Weights of a small transformer language model.
Training: a variant of Muon for these matrices, 742M tokens.
Each number is 500 + 40 x the weight over the matrix's rms, rounded and kept within 0 to 999. Layers, rows and columns count from 0. Numbers have three digits each.

# down: layer 5 MLP down (transposed), 832x320, rms 0.039, rows 102-201, columns 200-239
# gate: layer 5 MLP gate, 832x320, rms 0.0874, rows 103-202, columns 200-239
# up: layer 5 MLP up, 832x320, rms 0.0865, rows 103-202, columns 200-239
down102:480480481431539505484500560545552523459472446437529512465491489462464578464525443484471466451459420526478467426525497585
gate103:518501493502541513516489530591526465502476481521426480514442505449446450396489511544567487514511488524450513545430444528
up103:570577567434505511488528513595566501545469449533434511455456565539533490488452490469554507466502548522505496439502572492
down103:474459590489530473461490431508493511546482529435563540483582482510562511411540476463528444547537550496508539499449493479
gate104:542490444517519528563356498511547442496536461563536468496513468547496370507474468470587486481496396533498572524496504428
up104:526513533463509452473460522592552435587484497552538480526582514472476536502460454576542510518529498503523543490548528495
down104:518478603521459497566535577528533496524497466536549440489442477565475562421526537584499531528492470536444539490518523457
gate105:501505476487501544534434503512522453464445479472507475563486528484516456454540413484464587513566489508473557572597491463
up105:504464568573515503492515563527549477472519491528524524534593520486481433520523511532500449534579520504478519515505432538
down105:490516566472432488466497441489461454513487459510522532482409497523446426532564455459465461480462484492535547521531518485
gate106:516531502569468507496526510478482518548534469529526459533488550479436519531441508487559458505486483516523516512566449582
up106:476434449564550538548504519450573448459434512493513542477452525501497496445595480451520558449515567436482499502463521471
down106:417544450530514523501439515462500498538504559527485443523528501363499464482478459478520558498443440502503504533542461473
gate107:499516502471498411447543446480426546520445511506470437527486496579416574535472549471583489550487472508440490448518501547
up107:491507513519487549464433557566501549501542486523510506499440472466493459509476584517448507507487573485491440502510458511
down107:431534499519602495489467522566490518520478502600542483425561491445532486522552537571537495455525564532477492507468455483
gate108:493505485560457482502527547521592469487532500460507508504497465507515543552516416489540450457478506469432510419462542502
up108:536513513517464484497487470425431530418568546465509454479497498519517505530512544511583524494500482402487467499472533503
down108:438497506507468557535559501502499511494518470493469522471483489489504450570499471482463527439484500461401410540534495545
gate109:514464551482477525539491457504535476459509491484552546504532552529459519504482467479462506449528465505524403485495463507
up109:452450452511512500509511464450529544515435542502507444462458539483487433462533496512443519483463476520522466567574518507
down109:544492492565475564484480463571478500489540491489498478502514529524530495525463545490536489460463518504514545468493452472
gate110:476474475485469525446568489490508487510491526534509494567556535508458531448448493511478500475562512555494441512418473458
up110:430516486528490528489529539470477454464510523474452518518481528551469569533566537495481557519488495479450517538432436429
down110:471480581523514480456511552471442486502488514476553549526541479520502522492612500474501540511542462432494496502487514490
gate111:443544492455477520501450533521432545505519516499476496527487570461492523491536607555417528529456509580560477477456517537
up111:534530549460472482454478521463533476537540487471489553507463446488461455498537529476523486472517422506545396500551552472
down111:499439569531470508591532471491450506516582430507505464491564473514438476595530508568507515442483490473530478515488485538
gate112:482491481583481558540434506506529512445539433547522500572487497505555537510548435420502541540482499467526501525536544438
up112:533509539557486470508444543528489526558499501424503528516481509496498470523573543498503531482520574534548481504505543532
down112:525484469495494506473461485505527476588440484439390500446467489550460520522475524495534486560486584538441531525578506463
gate113:518421496470498451547529518470516443529535552490517528481479526509469501444502472548497471497554493483514492526508554569
up113:467514488587514525493504543437578511533526598466494502553505450517418527451488466496508544485531505479467491497507508519
down113:498462577512500470483508511536501466511530474508549550480523488517509461447518483497513486588471462477541470463543475485
gate114:547490436482558588451500437507511435425522457537540490480523421541492524543567424508477532448505468523449507542578489499
up114:493515509477491506473476533478514526522495520488474508520555493543505470463514540503424491519524557500517462498432452562
down114:436502508452557504425520458520464524530423577497461526593541542500497543551484498514500545486538611495584501539494519457
gate115:500519506521545456418540560504520451481506519499496484513566487462488412489454518538485437481453452504540511561521511543
up115:495549485452529507472525530445514495506555399566525438461482498437492491452487530546503562523481490527502504532483521446
down115:518521465537462556490502450505524511513471450531526518554468505547460493510513501524503485502426477550559437514444559544
gate116:501457504459474461500478437482535443505490434580440515529490504532509476471481468535569487513534581473438557443511498497
up116:468498458560494569525521557504437515567443466541453436537495619420508484413477599526499446495509573445527498475493471498
down116:428487496511506425519455496393418472472399489456452445511465496455539509429507473434499539537453488527457500433591516483
gate117:491481510506521529540454487534583486466483543529528587508468512507506544503426481474526503539479544515474546554536434551
up117:446517512521470518605513499513475409537527534513505533529588574516509525499492503590559449531559481447531482523451434459
down117:470549445518502550544542504555514499532521565482495570496543491548483484425507496516509584491511489488523476551555462564
gate118:542566515445451471500469465525473556461489520505490492404430512530569434438552557502539492416446535410425530451510513457
up118:505466497488485539532485530497544494561476477500551459523550429600490430484509498478477443512505553503491415589485445529
down118:490495499611556520457471450557456480551476487549604510545461533452477462478472508544479501406568517509498503512553540432
gate119:477448494551503531476543557455437527465513485480461453497485520515460501542499453475522560466563517501471440518382551432
up119:498500502495431593504519544486466467481553492468445495482538520511491470496449516482404493448536477517444493477536562493
down119:548521519486510509492524510450467532446506435497502452526453536508464575509484524474528462465526511469425528559434523498
gate120:477496488532504500545569507557534480441509463466528500528530507564511482419473431547482500581548529449507510506512470493
up120:522468570542395427430522515484537495529530509451478483472530533496516481482529526482462479488506419450507498484537501462
down120:472407478462466506496451491406450495465458505461477490574480538509546567532482476504461495484531536460546521431515599474
gate121:560505455636501585519486453481529480515523487445470476475464478553560560492540513502539523478509403562475437565491467486
up121:470504552430490476507518480474513428477524487518477597432430510501493517528441484541432502482538518517490481539455480447
down121:437538515467547484493500491555504465465521546546538499428489476526509495531492513508498475514521460517565468468486534470
gate122:413471564524513577551526444489471551565508419488520487491460548481479466449533521482536460442526542526511506513486447505
up122:435545477477567530508495569492472519507470472506477501465439474520419496544540534516517500474476531506528456444603465510
down122:555457473486535488519475472540475481471488424520503502498494515415497452442534439440509491475453616528497556519484515466
gate123:532411541527502465467479491532449489464581462449470470518551559587493444482553488461548488485534468440476565494565488525
up123:446519533524472476547529476516489487567529502491504465463464476474566496571495557507510527478544531518425548490545540497
down123:570437389489506501507552483536489524524422500516600446498495544548497447441481479558484506488473544460497510568576588504
gate124:501489457514555518490450548484578512490546417537554567467520425503510578545506428538482532469488512473495531513495524509
up124:473436459543518518497405514452452535479520541427496586503512516451525513483519479507434638534520500553481513478484554531
down124:450503510482461548431477500565573481527462473542457504428535475523505518514526462537512438493512511482502478451484515541
gate125:512474517504509483519523575474517467537522489436502502503456553491510482445530485493513478562509513484465510455574577484
up125:495486545489542505435521484454428536525522527505477550524486505473504468475533573493464459511471457479484534496480546493
down125:479492552451441458577489464498539541488489521559490530485501573467451497400474581514429507531524493464486499487483535528
gate126:575474461450529525491538539498485540496531486439438499518489548468464512456522519445507519490504516511464514538504554592
up126:399479519457443400525492467498498528495494512467485446508537445506511512479507527522508568492466584514518540515505488478
down126:590552485507536580481471528482453514449526483467445458486466491546469572533508502524483485425550490466584475476497476479
gate127:470489466520503449579471417500459513420526537498485488508434561528493462479458488509466564522545520533469543485524514478
up127:536531453527542496450498480526509429489534481564517531571524544561493489499473484472465484460504593497521499508447519465
down127:475488474478485498555524393564549508463473500482470564478511531482510492467487461468507518558490485554444500542537481468
gate128:522456537489542495472446510494482526482477513467530534476535595515515474513410480504452600514442472433557528551513411603
up128:462461554476555518527489513441547532526547539486462491539516498457514440567475506522514530465451476483490512539493542491
down128:464458455460493509513504512474541559543470531484542501543489505491560465548482618475561465491440479554511480535519523489
gate129:421568445523502548501539435494544474558524520475445564574511483475501545520491449527482482539536528489458496506552593435
up129:463471533570510405526437464524508469474528528496558505491549528451519525439432524531545486492535469508490423540529461479
down129:470499473523516457524524569449476531444498488519583469470447505513550592456477556499426522467483500482505441523515502530
gate130:420442508469516464506475557445512449493444515476501460473510495548522476467519538530442458545501475493457508443503579536
up130:585452485499514590523513488421492481487549446522504613518536522500493516468462525516444449430553467583451537529556443424
down130:575521452551460566514475581461543508530495565483535536441518506471584525439502526494450514474520449486537508537575484531
gate131:478519476507563541521482558465434539537534530472467436522575563542465485539545477494491440431519502462547493462525462517
up131:480473538485532540447546464461421474487523480531446486478476502546508582541489514439448522577488517418547554479533545449
down131:457442547567490518523534487501451488510508479539438432506462464456593530488504593511505455559511541569486562469578554512
gate132:522555419497539474501519490513531485493434514492486488465469451461500363469487466479488441477473495453479483595608517461
up132:508511537464502471480417501487508466524504402482478467524487471550516500452466524499567525560502548494447559518541505474
down132:576559439474530536560521499519533522524599516555527566548466556476510510511454555500571540426539499459462451479524516484
gate133:512472476578493493437516429450546561452515511465424533524451533499475498467462509515476515497502427596463484572472428550
up133:524481534500536597475464505485512454512474452550473558389609499494485482490476542529491479408545403535481487589523431442
down133:479502480429487523509509582477532456495511551464570464519456522466529529527506459497478523513504519508549498466529513472
gate134:540478513482430450511506447541510523505457486467452462514528468521464494493450447504488541480530472517474467548579484510
up134:471408431509548504463487551470516460476450587506555539499504507587456582503500527515500411517511498528531474534485540437
down134:507565456436450526500518559453498495467388479458440487548535428554505530545445451533553529468504447507454475470497394498
gate135:553589526486517447523487467457530559494546508514512474516562418483479498524478492469460518503502472488495566475488459416
up135:444477562530527421537405510551512523493501435504467501618463489491458539444452542489500448570470516563446447537450487494
down135:502484400522506500473566516502441495538552448478507459471514501558489473444468484518483515539455509404460586528520490480
gate136:523531513506553502463459484520534449539514525577507534407508479566514517456414505502532500439533534512466455485446474547
up136:533485551503443452488435539465524532543459445501408476526535494463510491493474490478527402566547506553462473399561495552
down136:405489503577512444503471493523430475463518495576478542457465460568515517535492543549536517577492537487535501418479436429
gate137:494481511510517535490497504475526443519526538526573452357413412471560521471507468458452476469441558476506528518481503466
up137:512558550487568540501481505537486485513499486455489582350560517490522442540533556523477475535508436565490557543502512499
down137:508483491524562517485486457469436572518474481503519534578474509591555518538518533490554595506486508502517462535491483498
gate138:421481506566500542538439498561541469478465476488442544461454564476621516518454523494509517539552407406459490538495466460
up138:501517498466615475482565517475532493499504455484553404554445471517545450508436580484483533486489585525503457496483547554
down138:538538519529495515462508439459482563427480465464502493468500483473448474513515520559538450493553495526554556520434642549
gate139:515385527486502391515508527502488469466486524446505539559513474547561519482501485476438533534529506506475550515513467470
up139:572574466462467456530510482500575498541510473534500478417511501508492500560484554528551491425506550452507446502528501513
down139:523572458478493474527477428490444453501570483488479503519478490473505481485500589467531505460498442402471494520474517482
gate140:456505562434453529521471460528532527555500495522450436466521536481430476445564500516555492454419407504529455483485489476
up140:426441467486579502519521489421481537530550511456478544518508478514522527496476527601490531472515518536495607514546412530
down140:480442536508448517494451487475450479464480507512541495536489482503491495470493463521492522421477440518473522517456517490
gate141:511477488438471499482509582547457489469437569542481534482575546571473510513497513437501538441531506511506443512506507497
up141:490513497546542456534492452476438437474475512441564493433516507490523448499477485520441453533443587497486547473505451518
down141:473542612481541491550429516458523470499419507477561550552447508476528483505558475495495520549474537513436489547503515466
gate142:432494456453457530488554522552462570485523541525517486463477474486473526540460499473500487501445525517480542489538545507
up142:488545537530503481447513453507525410533490437481474512541489571442558444424515493469473559446458435486498513486526512484
down142:510542494593453507504517456513475442591451469539510487463505518527509474530504524509396445532553522505503493532427488565
gate143:551529514506518507548502437497557475521459487487489493463469503490480526551535505510528498456513524499428498539545504580
up143:481488561487483518448559483482490528465512462492501418494485442522506464446496488551499459543509611538537448466502495544
down143:494404492461533455463526558465457410529493477475435509533459480465527542514516539475529472500460513524544489474518576518
gate144:532589550523522532473505501491518481459440500467508504515518387511422485479436509511522540474441419512533509552592460461
up144:462507576538504473451549484586517510539499509513514484532553449494437503537457488533492424533565528605480472414452480530
down144:505496489475479489436571511540529538535511487522607485558485491485505522489375533577520489505488516501524540496547533493
gate145:498503490498571569473465463469560501531442524437454493479550528463544522524518432446497545454507519525480493519485521506
up145:557474476491509534476425475482420448454483481515503473536465430507450461495415585476568416507465500513481543511455514537
down145:499455463523489483483493588530438540447474495550551435511527497504513498483483511537478500482506525461558529508498493517
gate146:531491564479400526497530539527536448506484496510515570518509425498473492522470497498434515499420472582526538533511507489
up146:454564584398455450478550434520497555471490462537515467448515577437473501468500398560510484466438531485464537458574407498
down146:496496484462532577530502471506493429534476503509553514525532530492437472429494542509463495493531589553520430471487422495
gate147:472472471515507508495496500454432448463536456538529558484507499519539475472535487515475571466484500534544480471588454512
up147:488451462487470465475509527442467564511564460394580496529492529465469487442530449437515553514463525498510503596527496505
down147:462400559482439559436466460413599464470491459478514537540471555458492479442475510480532545531484548477503564505511495488
gate148:555541565480481461518475479579501463551449497484515505434504531476523452472464509527538585577461543462451518480525481500
up148:503486501467489504579583534452499565518492437523480515536557490478545534461551474627447461466542435546506429450539522545
down148:515524471449431472527485527492471566593462435525507444527501518463527509493530539428509534526469429488470447463583482563
gate149:451501415493463481510601447507498541457492486492454468510485548554506561536500478538419539517439488521464437451532487500
up149:429463544516504490467528482520469407557488573516494470569479479504494520505502484475462448515415527480556526561465497533
down149:553541374462487436508494511457452485531505642427556533574460519498485497461493512441590529516462471527519488469471436427
gate150:460535471486497492518472511469505491465493541443552430549465467522501550508474493515519537494517530487481512512503455527
up150:537524417490469492412544543487480491419583520415477576522557494513466442521461490535573510519511487473485495460416533494
down150:464475456463451502445502528477501551494541481564528481395539510511488497536522494530467502478470516500537548515419457505
gate151:534482649537536489472534513485415487467546559522530564505509561519481511514488510488516479508525501455519540584503489471
up151:422453553489509510484562440386535454472514552500562517483503472478522457505554572464560498442425498527519529443513481578
down151:503483461505531514555521475450569479485518476566566551518502476554476481495522513484515470495471506488487593449539525552
gate152:535592453478530512544520462475489480559427550547501421492471488503544548452469486514458542497559485470535459547528498447
up152:531560513525452516518450424559457478522442455437539436542432510510457446526432546524517473476580535537501449484513596486
down152:533444489494525504494480507483577484519551404482473490525529505513500453501499438447497461459450434524411531424510434522
gate153:470529504556465506487528515513512460502486493552486494540498546424483448472506480476504519529469500568533470529487565442
up153:410544469430431479525504456484529524513518544526565474552517503477543487520380483544517422516468560559475441491520579465
down153:519499406392517557553514451518623516554458465461557446449467506467578502495553468437431537519493511499500475521487569468
gate154:504464533563463512485455482473540503479507501525429501513517508452399439583425531516461496501440476507509486535540491545
up154:581513484467428458550568520455440456467462534492424493515489527511445452538525580548463527454491472542529431619511477478
down154:559533590461460527488466477519552526509529541536522550483482549495549568544517511482509511566459454390458569493547491469
gate155:445498464435489563453447492597473442451482535506483561522491404499411515542478448496446455564487464448468524489475507557
up155:513522499456511526463497434430498480486509579479570437553573431512446528444527514519422459528488484523533486470473549515
down155:479423522497540476557462428558500482519488489563505518525513516473502469506410568492514514586487432475436533491440478484
gate156:495503496479511527550493493522486521516539484459535465501541449476493513449477538558534466475513522505505558482461472576
up156:470517526491497535457474539524443519523537486595491512477550494477518566580446570605505472507469571499488483499436511524
down156:492514472474512470538532496480551536513567423522527533453457520557549461398518496494493486526514513485405500506507525600
gate157:567539513520533454507464484387494560480454550496460460536469506488476484435545489452497481530559570478520467455469508524
up157:467509586482545475548506497480518451571523410522589526469437457515557466563470416489525429526486519466495502456575546445
down157:488489446511470428477498558497523508601525463537503533528513459532464466532507467445486418483556545409525513455463471439
gate158:520566490515587501560508508453478487460504503489539487525512538546511513469482567463487469457480559463568532397453538566
up158:422516490533457448520528484568490554492473562487515493458516510537490418529480511419478570458532480494483351539524570483
down158:509513505442505513538556449522521541477520462462484521492493558433499476459511411482428522504552574574472457590601513461
gate159:484473519501551509487493514426557531528456494504489499528527437499565471457496530446529516479546432503448445436523447469
up159:518494535491416490511442491502530487481476391492414455451526508497421447482555521518481511501455528497480512446524467499
down159:511460563558510468478486431444536463518402458545479549483523467497403493508539544496560592501460384563446520414528501436
gate160:632425585402524558519516550529455471545537516543563463528540444517500524458485461531479450534503554459502511498451551548
up160:523488457496528440534477495459558489505505480550430462541511486451480517563582457450530520476557489506490488507466527546
down160:484500489545468552478468384583545537557467464493463507525464536545562539529520460517536545523430499490444495452442511498
gate161:523456509482477495492524457597449548514575551544498491492482555493424467420541550492528483475463482540539510503491541441
up161:585523572504434508489489402520549520499571455558482573475521546588469495521515442513556525471577499519475459500442518445
down161:514551436542484495497446550435480552566499512440533473544414484489493511515565516540505477423524516505557519609518456498
gate162:478517495469446497481574583513476573483496549530427433490517509497497490512442481529508469497523539479509555449480473499
up162:553494505587551484550451548504430538419535536492557443413416510538527479508536523522517472488494613537444455481448564506
down162:544594499462472545504545584465400540499519440533449459465566478475504543583508496498516461564533514486492552514542606554
gate163:476478515426512542433477526484559485541538505493589539490469517452516539420467495533462532526516469545555441483505511454
up163:497495481460496519504523499522562497512481443533509476475521483478609487527485551484468442480455565546464483473491495454
down163:488537510464504517486494535526562476528570574528540467481516553490500547481458500513531493435458487528551486470540473459
gate164:478473485487497474431455500486505487531526540545498480488466490502501491538442556462525446479527547503491525495489510484
up164:494531506490535558512541508530456433585566474528423529527519587460539510512485487480455456515494514449551553524468426528
down164:465453496550500525534553495514440508434529566474511480507483450462552492488492528535491457542531520503521462533528512445
gate165:462487520541563464461430522470418470562472520476452471532491534488428537474533539449478438533535470445448562523629491560
up165:523466486473532505500478451478513509568566476457526444467477496427495517515528544522537453531577517496487510534487554501
down165:490445429455486565550507541548478454480546485574474532532541502489521525496497475513469543544475514569510427441544485534
gate166:476463456506438503496510492535530575552532569523455497487579529509523489538526517461506584416489478540406553426529557550
up166:541506443391616495433518390521511453544513540539437516473405476511457513539443501509525560492543559532495526470460504485
down166:502479546436508508552453467469503491487499534529475510527509526539448479544466482471453514540494480481543465428458484532
gate167:480483564501516436499498533556472475523511531540543533473472520469528504486480486612504493487566486533526475540519536529
up167:473440487531463454541536488604491533460525473469502506477490531499513430572510498497480585506422511502505496501567485455
down167:469456533530554524504518533516502439471504420515526460465437544408432515511462468471518430524551481474521431537497431425
gate168:511475474509515497546469494551465523471478553497495519540500446484610499413495495493489545447551514465442500533414555487
up168:478510562503492558485550484531499577463520528493515594484505507489479475476470523469492443501515450444487479478498416467
down168:562481514505483466547484521530451464493445527529495530525472494530551497538535553439478506535499477465518488473522503531
gate169:564486488470526479571477576527437522482491526492513514502521545530483479514476493559528514602509455417445459458505445518
up169:456513458446481467553499528530539510503458468494467565453512501499482484509584478536428482531486446453513455527539463539
down169:395486583477477401498477460606507517447545445487502487534500584508481510534481523513522444505442504406472539458512477485
gate170:533554513519521613517535527462493542508592443456510503547526567491500424463478506545532463450468403472503541536528528539
up170:546470506505456482536468460466479472604434470494548471510484520528525425532513493577458486462515586487525451498501483577
down170:465482478531533512463570484449538435503561467569483558560569493464468492490488530543543484531497483498454526419535519539
gate171:529522509497467497470479518533472545490497541476490479503465518445527540453518614478476476439499529508409528427482546506
up171:422570463494511502436551489519539485531467541432463478504537505517465444537470505542537514528515519513549481510563494447
down171:424533486522405500508445512576527496559461514461508454553438501493471459543492542514515506572557573500464494502439411456
gate172:544524521450451465505565541520526506416467488479545557523480535534545534491481502508494523498491503447465486527472471456
up172:477493547488539469436502512479496563434504546490514564442552465529482490493440440495478387516499478506579538454499470498
down172:512500485495497530498519568523569449575522464425475497529509483447474495484492474458540523474505506531536485504507455551
gate173:537431480593455495535525519619500497430508496505444479442515539485520522441506493516463468476524466491509522520571475464
up173:508512515467539577509467493541493487416602583514453501513512451532490552481482458552424509536499499478476480529544571559
down173:492545526419457527498423418458530510489599530603488489400518440516557530521435479569481557515479501506511521533554516535
gate174:582509530530355510465504471553476507454482490522549535499464513532451490520529482430616456498527534495469431487462564465
up174:471535528486564483479495527476478503563489467493509501483497496439567521529455459568466470433508521492542528502509535549
down174:520563539464506521527488569542463470463484491502566442512577535492600538543551450463473450498533552553450520488581557466
gate175:501403525595491491553464529538478501502522465489512554568489451511464495543470477562471559566515474411498453511575568478
up175:527552504454541518414536461536501583519525482521550442549583468547474535493509491557507479498500451608432506515502522490
down175:506568510432505471474510576492544520441528544469508488462447485480498473522520532518485465556548495474581456515486504547
gate176:508501579524522501480482557512494533535459495477567548609525451487549555472407563480520510562521549452435442499596496427
up176:544494511522526446463506468374512525475550546545460430436431448519494445472527489488467511605454478580475482457525489493
down176:512470533474482428490454579451490507489531508474473551480520514537403445502469541543438534433493515499564511506483462508
gate177:487427495495549576453476497515539553519492499507506470570483436475540495472486474490560523507506469482467481520532564501
up177:462568457577497502420514484579427478507513498504497439506433534416540479498518479466514541522532464551482488508561469439
down177:508475365549485476501483433565534472452536565468537520487464474426612497488527534461542544504454480527509513465494529478
gate178:493496571523545548570489517503491535476553448438486433500442430481512511520536450504471547503559530532511465446466512560
up178:505512519460485456455489508523519507581510492516480480516497552543522470543471484467498477612478510474450500505493469512
down178:533463479505436479494520551524494511578484412455479486499573527494505452518445455548486485514545530551472503509455509537
gate179:528537465483511520467521529498477493511479497487563473559499464511530515492545452470438541534454520474481514486505447520
up179:441533533533456494509440467495558535543439485486506491508512524574487446473482451499517532457505553492513483528531575449
down179:421480475493506469506439468478523484451602492576469564548533491554552526487465478456450512485544400519514470480543484492
gate180:503546519502554510513529527496472456553510450518448533556454469437438390525526453506480511500551594460496477478495557488
up180:529544428541539515564540542497488510543526529477584509503486505536535434486532465510491509481462510496472495491376531469
down180:539553452462468526518485394472466530483458529514549565536474502526522534399459433510505528449443482496555505433452429475
gate181:425424537557511473460533599498471487549515515458544450534587463478471521446592490467565462529497479556509519531459504489
up181:482483486525524550493480487516466491514530461544505544443437540492537483523510494532495501447494543510546534421460423512
down181:497495474530444523465416513467512524546497493498561518499459435449509519461572481539459450473541435478475563552482535561
gate182:513575491541475484542489527505429512500527460487442491464429413466435502548562501545437412468486448589487421497480574487
up182:513458505500464387495524440505509471523560519462520568471504471531362468474494434547475544495531458515492541534539515560
down182:473417468449496435521536496503442484512498523563490503540512456552540487460538456493497514564499543535510562545407519549
gate183:470485483476523500506473485488503437506477469499443524507511542492569550512515445462529460442517576501483565535500466543
up183:456465524524505506465472488504542461529390548459441464544579541494474476499476531407557496511490549470526520474539549486
down183:468435534500511492459441493502437444488475473486526522474630495458492518501474492488507483507498445482526500489464516402
gate184:493448464574474509508463433520496516425504551556522399527533472521500465449553484504429585444440488509475497473512532528
up184:498469594459512480502494513457477523532465509443537523509435499435537455433455410477500514470497478496505546447470475523
down184:487538574528463531406583553460499413493505379530544427526540507466490430528447561525589460488534487535472499500580497512
gate185:492536517576435547476472521510464496507451464469524481406495514496543461445519490480507515474465530556526484470501517483
up185:470456449478529512518519437486491526549481475482441480469509525508476524457454468445468510437479548481560520431500471516
down185:481436439445471427571479506503496536479450515486549503490465492446503603462442485496526491558560449499440446489528435616
gate186:478564515433511562514462522503476438495525459548447526519524469470550473545582494488477554499492537502474464541452569515
up186:441501517466432502523469509470482493527557450502584418466438498539491447487521517527570462446506501476529474472542533477
down186:522489498465470482434545501570489525503540456491446481523457514430506508529456502583603534501471516480466595516609408428
gate187:512475478387533511454507489571479548450506558554469540495488496457499467525485500448570452469492560555463532490449547490
up187:431514505529560596522468469480525505501500573486403508491459550557526504523502485470468494533477522438503401459539519475
down187:475579468455504479437507517504494545508506488524456501459508534551480503505500522445505499537472452612514589527537515506
gate188:500522491520459422466471484613490558507495560487504443545543465511498450507559542519450538441515536520508456475524508508
up188:524493509457460498471515525488556548510415510524439509535498466507494459521498488510553498423458491528545474537420431558
down188:436437516455499463510484518482442546525501507496437570422465474513482487520552487514510592414464532500510431488508484558
gate189:483477549504480535436453542516498520497517554559451525496464430521475517411474496509455439510555488478499532533516505483
up189:582473448466514418531558525539490532527494519548487465506546487472482524513493531503470479488458541493448458558474458522
down189:512507492513453518438415493412441503550479564552411458425480499517456466438532502519484491613540499524481543481518482563
gate190:515479441436527524530460499481508519509441458483510467511481523604518459487536479436496564460427490539505477602508472473
up190:504533448547532475556496467493513525526496498487413565475486526515542567517487501514485531468475480439521496444436435442
down190:516426459443471406543505585520551465553503429474494482462442547620494559496529510582453563450491592566502474543505465466
gate191:479570454485570480517535447526439479467490517526508503448491458436485550505551525489466447516508469477519529518530484477
up191:510472583450464487508504504548515536499501482537555533454503511557457454468430567462516484499490507585515449463465489531
down191:469413474473555485508520473482488491519473492441470490542550504486497478538563469464498482472463542402465582452473524538
gate192:469501408540592555478478460566552496479472542480445566483487483485468484461416520495438557483485458514448515446521453511
up192:520544543557488465463547528497509482499510405476500452534512566474471480497533494518528532514530487498498517450463481599
down192:485467489635531462443478509486516522568578491445492464450499449540490545547468534536538515479503490441513488499460539564
gate193:501466523472461518476478523502528495481488480551493530546456519583514545508513508447528458510540438534520469427440553411
up193:511511454433529518594466516483484561550525581439483525554505578455497509465510480551435548519514530507560516472525439455
down193:458550504529563481481522533456453498460557552441545534437474499446460499460478568521528492563383483526447506476437506504
gate194:539556497494552516500535549479516472483504446490474483535518442455485515527434470457487473532471498468596487458480505500
up194:530572487543484565535553547593484501487559523481483493491488493491503521511535527509486485477459441546544544544520468521
down194:471475568475506581504538425516517473476510470526491510489486558518600534503575561528482499557457449543458515491468494449
gate195:540521488465493519443525467397515533465440492492512405504518507526531515432475482553518430470533428492498549496542477495
up195:496501506457506454564456473509412512525540494484470605477503487558544504487545414447483517486515480498517438501495524456
down195:488513458528584545472496450485475493557446554480420494510487568444534477541480528458511534507539503443515461492503477498
gate196:489460474441516519514541499538462552539407496507456406549528498449492486486518487485506459498514450498489559504467529444
up196:463504466501545433496606516523497496534446515425569477519504507548543480489548508537524503506458504452466470481524467383
down196:520449454437512516604480590519474476478497460482522484527499481486538538460574520604443495447436499533473508441526514503
gate197:455471581453521438451563517504540474573442533518422495521543470510542534474489508507513450505491581517444554460500482531
up197:438499494489476506460504432534591481548471535509495461516475536465502546449413504485503462503510522529508501498585481515
down197:475360448523459462449496554520539587482487506527568493451560517449453479469485494510449488492424549540484518531525432485
gate198:473513502621495495479437507494480543411520550498519503440553448432467492538499494544503608456479551520516505545449541536
up198:462530424491523486470534531537467500479501584501538568499453500484487517523430483471535482530525504471522553489506538516
down198:475542544502490526499463512457515522523489518481527457501473508520505501478480406449537489505459555506556507458445466572
gate199:496466526449551423554530526475489513492599531480435533546536474512520480432475485540533639541533532454484518482512525448
up199:489440505465545541523426583482460448532505543486483539538467476521523502509542499488463571534505532446489418532422513494
down199:469453530509532520571523413517507483449492540471442488526526522539531588538486495544479506451443475417498491509517456476
gate200:543412426510467467507446532479524464478529553526456587463474463490528476522490422450458520448565487553491505535515557431
up200:470512475556522454550587495477376481563487450563461495476487537491441542533534496496498472509466524467460459519530477516
down200:541477502543565546438514562520489536487502479485507423439490541483532514502532512483520492472520596439569468560533418483
gate201:492454474557547477526423527515497467363524495529536502519440506498520471477469484509539501556488515539486544508495485469
up201:434541490538476549502520574456524434528537485469531495461418512535474512492467486511426521503561527550466518522502462470
down201:528562499439476492447509537457409419494454497489517517516526523496510441476464484416521564478497516507482485480524617576
gate202:529430537504485574601456503433456558530469443489489462525463526500463510521484479513483493496503475553512445473507514558
up202:446522537493424501416521597510449475482495485482524491528479518491527440429540477549551455531573522483474430450467501537